Part of a small language model's weights.
Size: 16 layers, width 256, 4 heads of 64, MLP 704 SwiGLU, vocabulary 512, 13.1M parameters.
Architecture: RMSNorm before each block, untied embeddings.
Training: a variant of SOAP for these matrices, 317M tokens, 4844 steps.
Each number is 128 + 32 x the weight over its row's rms, rounded and kept within 0 to 255. Layers, rows and columns count from 0. Numbers have three digits each. The size before them is the row's rms in percent of the matrix's.

# q: layer 8 attention query, 256x256, rms 0.0352, rows 0-24, columns 128-255
# k: layer 8 attention key, 256x256, rms 0.0351, rows 0-23, columns 128-255
q0 087:091137166138118174153138122124152144137160116166130107141121132201119157123163152109202104177110187156131171106114139125128157112138131142102113125107137133114103069151170141139189190064111116119179145129104092155102140161140176114141143130096152148113076141192172169118127176077127125107149122169168128149166139076123135064144120158108129170131133211134139129074083096084108092172096
k0 092:141118085130084147125113122116100155104154159052175134164167178131123170163146147103086092133156105100057099160106106141190111111140185087122133126117123183173097152169126067121115136139148135157101102122117160126125130097087144159195176099126167171101153188050170128130159143169105179160159117125129130113141110132132134125161109146157027067144089184176105135139114093142107221168168
q1 086:150047124188126126129093144116113121187171107111033124109077137136155154104091038104128129198208136155100070112113079153101103141114106147096139126125119166129154169129127096145105153178156141087136138166144118125150124122049130111138109136147099086097109161119125148158081173097034094123112146156158104187134118096128156118096135105110105170112130077078137133079123119166148143133129
k1 086:139149129144152104162153135121171133079151206087116122161128131172114096145083122108127139181100139137092138142064076129096077163126158130170185121122131152150101177108159135119116169162054127142078105053146070144070115194133146096138110085055173136150091147090094123155133133133159126107134116136127135098183121126142100195107099117093106093066089136101150142145115075159104104189076
q2 093:094086138167099144137108087148135110111064119111131074197123113134080130129119166182050095157116141130134122143127052102134102133132158167150158112130177198116147165084171104112115098111123125164124097089107070087128138091095135200133089180142111185109135083136132102171074091169106130187093120161128135135131123175096145125119131088128126100150194149113136135111160121182098148120162
k2 092:146180101126099124150194155129137112121107103150070122124111177129131159167109191114190104166113113101131138067174167184127190144125076143146151141164121211060160160186103089122106121126141150080115167142091128136150080139146127069117122186186168129150089131120088128082088135089150153053153091167115202141148153165178106134112123147150181141176180170118160148138104114107144077134112
q3 092:128073168111167121118146172081136132158157116111115125140134129129130150106099179086142192107170126072121132180099151071110099131180025105114195137095142116103101115123131180139136119075131133148111122177146135122152188109133110140079131148111156104155131145162138166152164071142154147120052174085146121099079181210112113158096129087142099119171133168151132122195142107122111163119107
k3 086:122117165126109047169079140089073092175114088066110131067094114156101121113192142160123090150114128134158174173135113151117114114144127106095071080149121148112148118160126092141134106130196097131147127050148118081077132077068136091154174186144107204058157088077161098121131096116128107132135112154126202125142136135136111107106120188066090148132151054092105109185133129151172141114215
q4 093:064171103132132130142190114125113127154122112129114155127143148070126125122083187093181129114145113128098104147098164138114164183064137129161135109108189164092116150126134129134076190078104127170125143147125153061180177094123160102153145159146081121116094124116108140173141160120127140147122105140112135147156169155134122151067143107174136119171200154089137176160164144060097098142182
k4 090:159102145062155113119106138171138078128103152128169098169106116081087112098143155131140151088141127152187083145084112101091108176135145115141157105127130128129147138094151099141111132089111122090111119132092066169155087128117150080151117156090118079086074077178140140175091167087125131198124105164142143117144178111095119120163100134124127163142140209079110088136102169132143086127157
q5 092:144135147099139109099148103118093171152175100124149187128125199157102150089141132120062133139106036125112144155142128059109074055130116083120185145098133164122122177099132105098128087156116160158082165068172180163141124182126179142135181142165191100107161164114095090126210094108114175104134164043091152119179148128103092132131165078153147151163087142071122178095091137118167106067188
k5 093:146122107109121119091113132158097169144130171146103113100099141078123115074169177147153100050106090180147142169104165132141138143121123136129105148087159162118080082179165103152117121073125121093154107123082162109144146097108158122153147150132163227117081155068118123141102144072202098174072157144081022147069146113068160149151104171150158080156145147117158107128154144133140145121091
q6 091:185109164078082154141102111127126135143140073106137054111084143142183131141140103103168123200097131154162089135114162146149127132140159125104115179168086142144096155158118111179072148093139116157127153072059120022146145095121187170173185103088102152105082102138129135135125154081196115158134112135113082167179154138146112089132154150107124165122160148089163125141122115131108146167108
k6 090:121190107140161085114135135110181099108101125094116146129153172099067086090065095104152131108161142095133123142140157189131118075116196101158153140153178145150074104151181161150128112104086118154116157087102153157126134125108090132104087102132157127110139128089072083092098102122108068095100061079142126164168137115093144175116142098163125096114169043157115117125133106119111158078159
q7 091:132087117122112132072129138103122137107162148121108109123138087123141132069123092121150087167202105111064154130133114082099136154115182191076157093182160112126155194088108122160125172132112090160093106135145125083170095110194124174136132108116101191195111128128110094092104122068119102115106098099128116119116174133095155149058062150140117156120099111182141165109149130125160104172123
k7 092:168217158151154080133148140123161081092077132192137162157104182175175132134146067123109133152071124149142123152091194089109110138133086114137114164095077163125170144158114148138146101091148116132154113119094119060139103141109071172120143129119135107106129157114088141113124128111157117100151177139094078097141127154118133114158173073101121159138147200091120105159117091088119146053125
q8 089:075151094148161151182086115147099124098139103112103151139137143129122098124129173099089168134153141129149135144120128069161044127178141115183180137113107133146160100128138127124142173124093107194066122148154159127159119207109137090151170176082140130091128119130180153153147070209122114119094145160063077120094126141109097169106179078176124101108111144124136150137072075143133110064121
k8 092:080125156110115184088148101117127169187131115142123132180122099086101116117126157111147097108163137110135134148084088090126145155130120130075118113119163134104157094140084183105059129129155168136152129148144166099068080106137089170164115147177041106132154179081143125134159156161078160117217168097142158080083083082138148128104099143065136129168137169108140138144058128096135123136128
q9 087:132109125128118068167141110117123158180158126102120129161152115087116104142159159067106137114149127143058149063131143105147122153098127088154052218127170131089095101165185140118155133125081161118124177044129124082143142156151160156122104140179175135133190175133110092125119093100171157131108078147104100151130123098089107111136157132165119147123085108119154127102114149143157101056159
k9 087:105082099206170112092087162108153158127132116178173173165075154153146171073107184140177098108167120151142121157138152106107120187151154123061056108122120141171144137092123197128105112122163088126081134144137133080126150164147200129077140163117124160160142090164173118111189132139121124168079159082126104150148172136072144117117181149105126120178159027094109102180112077105149154122087
q10 102:198139149089148119184085171114075127083164145138053126116139049134140136163083091075180112117099197142127150158133178156132132116059131146133112113114128128122105164090164105161123136135108114079175129138116095109084092123160204132177080136090094122113140125168161146158104143150129162111111116062105156148149116078092078135175185135133178035100136173168151066132134167140200120125112
k10 095:167127123098104179102117181114146162114131140163146140096146181124104127117174128106089097155168124116119128153203200137100117119108136117190092097163121097148127182128153124172116058134174111103074102135082064160212144168118129119113120134129124123149165166177061129122109146143173076140154109141111165118154125203109102156085058154126139137144150107054110119131170122153082176098115
q11 094:106121081066158093102108124093166061138134084069115120120103084137143163148107130115152091173093105123165144094125150041109116131123102194110152135064121105157135060094153100163092124086126072112162164124097113121088089077112123159120117137080136125127088132117095095122108155081091086114137134147136130113117173126121103158111054091136118073123116104136132162099171133098146110114139
k11 096:107127163169107106093141177150107095103148156139097139169110130119125073051129126101154175093124130135102127159130141111087104108098163129180133095121125094044144088140127128099125066133149165078166133076135116124090149134107160112093110131143160086063112086115153196116144160112140214181075179188159123115157156116098067120129148162119114117111149144099113074098155178137170091095176
q12 088:171199143105153148095159132113080072183134176127196177142137096087076076152140132156161071189141165129063153166183180158103102146119106047113188161116139116058131073137148149090108128156113120120183117173120118178194070162122160123166132200101148167151139124182165062146076179160125136122086111109105102122126130141172111066168107123136149147099122143140122102154158111110128121115117
k12 091:090069068121132122078099135079124149156125122104152075134100075095179084110152143113172126165117167113152094098112120180097147166156190180173178193181114143163119109109119110154161131097101110126115127124133114187107147111183108159134145125133104142072097158162088138114144176111164159135147092080135113126171136168128213171155128126136109093160165143111131104170129172145126173181092
q13 095:130117147123093086084106150148147203157144070092133144161097170154169098159118137178077126145095144246097125114144184150113090139170144089091075047192119112151177115154092109150114098114145172083163107099078097148152058135114120106112144116118126092105155163137108108154154132138092139108187101139069141131170146085135087115125137130124159165110119118052203109093117139112161170156162
k13 093:141093090113111139178129131098158103095140139126165094096137132091147173207169127095170193197109207149132124142161173186105137134113156087124186144148129174130124158104166167158115097155121132149148176145107111109156104169196126140080079136103148101132140164179138101132130090081100088153140078126117179122138130166157125151142119050142127122144145157131166155144131149131195129125179
q14 099:105152132131126156087119176096145070147120099116083132130136122171124174184089054078119139143097108128114167156145109113117175114126148107114121136148154062178124196116171114090160135082124124158169171121128125213049122102113169206128105115132115158139132096113145141111138133073061123110090111156169128137148124121097150168111096151232166091191111175145111121107113168130171105193115
k14 095:147130144140155143070130109140141146068133202086118181087157121195167109111089119175172093098124105153123120122205105144142173124122104161107136111140122133112114165220165094114096192045106137071036087146120069164134120194113106092112157135135127111175144167094140085096120119216197110137105119195121159136128172111086134162136116126157146137152105170126098166162142100156137157133168
q15 091:087092105126139167178127170122085097163153135107102089180162177120169107149129117102130173121056119089093099134127193157104129091109111143143102101163141149168122107182122118153147144095136126120154055172128133154163164115167124112204165125100143143156149152150133112099198098043070074139085167113149171099125110149094191098082087171072119113164145149156103100123106158128151091106091
k15 094:084124129138128116185085169168134085108158119086167116085163124118117108139172105150104130108145144147132187120168148134098112117100215154153150065146144110108092119111089179109106176132171129143098109095141148159113143078178129109091182086103129171063077128149183123163098145123171143151117148126150150117128145153124088150131141084143121171127084131157059177170138138174089186146138
q16 093:110145124121195138114126137109142126066085177076102124154130109140092148104104107089158115124181130112086150126158129173156126145156181146162108047114129193075133002135074119132095151082171145111181164148157156110131123110101120149042136092094102142079149139149163090183128148176107134134090169142067163119153119101091098137149091136078118105132092123106071160121131087097095140115144
k16 089:155118148113150164133106119137105118134182140210186151177084134101100097086240177135154133178119145144169105092167121135128093067164133130190147149203133127145177105097166095085131108207122117066179125127116123152139166152130147110128149064144126138152081131152088109105106164108163135119120085132063173155111151110117139171138132115096189077129138098133122183139084186126135136124119
q17 085:060169147126124156129149165170123097151093087144086138138122088087166111120168112113144081143184054098166151141071022097121126138204150141120073124079180141134143119078138118172137108157138112143109102134126068171111112121109121104125135167189114147105098168155136124152088083106166156107111139120151123151077156146134172159105109144111106123178181104096060168132149136146124158129076
k17 089:125110156122149088097132139197129079139135162080165135132134142121084153087112167188119079124126119152115080129129071128187096153138150168121132097081149155123091029150126112054098084193149143115172127171128092136093125133056172168108179171123111124111103078077156152138154128166117139170072209157132130154073106119145072092120111149147127030137146092103113115157131151118124145134129
q18 098:109082170142214169136117138194136158148076150127138162070108131140126146147113127152110095099116116166148096148188151152148128113182156147133148125162101177106211118108142167131159126116153194048143083143157114171119123096206137107153108100160147116125116104166151166134165097185183148127149075100102119119147177105126067188135146134131027103135158116119156160067130106099104099139116
k18 092:144105072108128108105100131151125109135136160148107112108059082127155110148101122079099164191159110134141153104032056137162121080111157132092147134127106119197133092113155108148104127147106113167088113091135130141114093157127117109050150111145097164184119169137116079191108120173096127072120124113138162098120064119135066134111121149173122158147081150076121172159078153170123097120173
q19 094:128114109143206111141129100097065149091110134076191142144135095089116187096133094104111119114156163139163134140133091106136181158096126111141131194068140152120081171127156156206155122094096168125091122125114185157129121069139095161066099153181084182134115142096107131104099098125144090067109143136188138142150178103045123127124143123163160150123125153177148183137133144130130123143059
k19 099:170125165126154106096154105149134167139142139129108122181078128158125114129084114112171121090164106140117149120123119138150088138115145164133129154164148116074094135060121105113130129164215120128154172146153118119127111168131127180173164078105058147101200176114088080168135091106050130134183192193086128125171121105104154128093071159160108124165119175100104120122111125155083163116130
q20 094:086138119197160175102097082059100136122145144085141077127112149134168147110092113117133101139119127129158193108111125110068137107144102077166138126101086108122119110074108120162118145104130148100132143060115081127139068090158169158112129166221131167110114105156130098129131116119121133148107151138157112166124144166099174165204128162135125094121138167141124172117123140138143072159114
k20 097:138080126161162101122140104153127113147136115104111115166126169149076090133174178124153184103169146157097122135162142138186112135099128106127149126183142161164055071164175163124073157096150173140117112084188050157127145105133187118120112134068171098098115151150153076081110141144131083133092110083164145163162149201127121138190137152124112094149157202088093156115150118158084089157151
q21 093:113070108154118178169151123117096143156097154145143166129116105078106190119123113116080090158087140130150189135135086165130130168210098172116137120118111146116140178101080168085133181153116092106185126077052083107198132122172057128122172160102142093073135161111142095125127149100154131120133064200093073125142118059141112122157091156155171119140136094110092148147124119074136104137110
k21 092:129157096126174147103183088092085117134202171149140108139138139124149094140135082188101157155140138187103124162150145186149132157101139111072113142135160180153173154143171158113141084221168086127163137116182170194137096105138191133149107167132130119066114149132098111143175109123124107046150185093150130163108108119105132164130114162107082104086199122108073122127120126128092164159102
q22 100:041081152131120093134149145105094109062123176180139140087113106143132102093148114151119109171098147159132102082071141120140089090073183131135170177124113143118118159107076124159135118120072120117118156123115170111127116124118118136106140122151108180120168129144080173070161139103093057087169107106109154172116112156099166195073085163161076143145102062114115138107156013140130089137093
k22 102:137099074131145116155160048157096181130178131092113115134170077137162119154116100152132133134169109098093138145080087146146140137071144157126138116039144107196106110141115117116158154165140164112099210133131120154112141118093132146127157121144035150140165174104072101135198062130124121081147199082123114093135063072100136130162128105166084200145123128076134123082107177144137148100157
q23 098:104144146116090168092153142146148190113095100137176126110154165149142151064088147083119138140176167114096118124140129153086072136120152090173142116068151155175108146147127097146097090142065107150134149102132161095159148142150106174120170191148106099112176095165097113149143077143131069150135117119184034136056144122064152130103192195159157091138156100175125095116133066101085155062118
k23 102:082126130117103122103078100088101224096136112145152084153134154139143163142102126107117068107156131069114089137098129083120136060172190068092114133132148133171120155115159155096123126158107044092113141132101160194061119149209111179169094169122106094127165155142087151109172083147158124114088173125170118162057063113145102123115150138142108101154139123145099124115126170130153171140079
q24 091:177128142156093159135089160079115164072148181073136117099164142148166065112121117101131133140106091159129149107176105080130092099173136080082176156133171138164141107152073186162118096028102135102131136135166123118112094175116096118113159118116164086125099148090129138138152141122155208111166145106108136139114076105120117114143094104075082099109118114161113091131124113121141163074113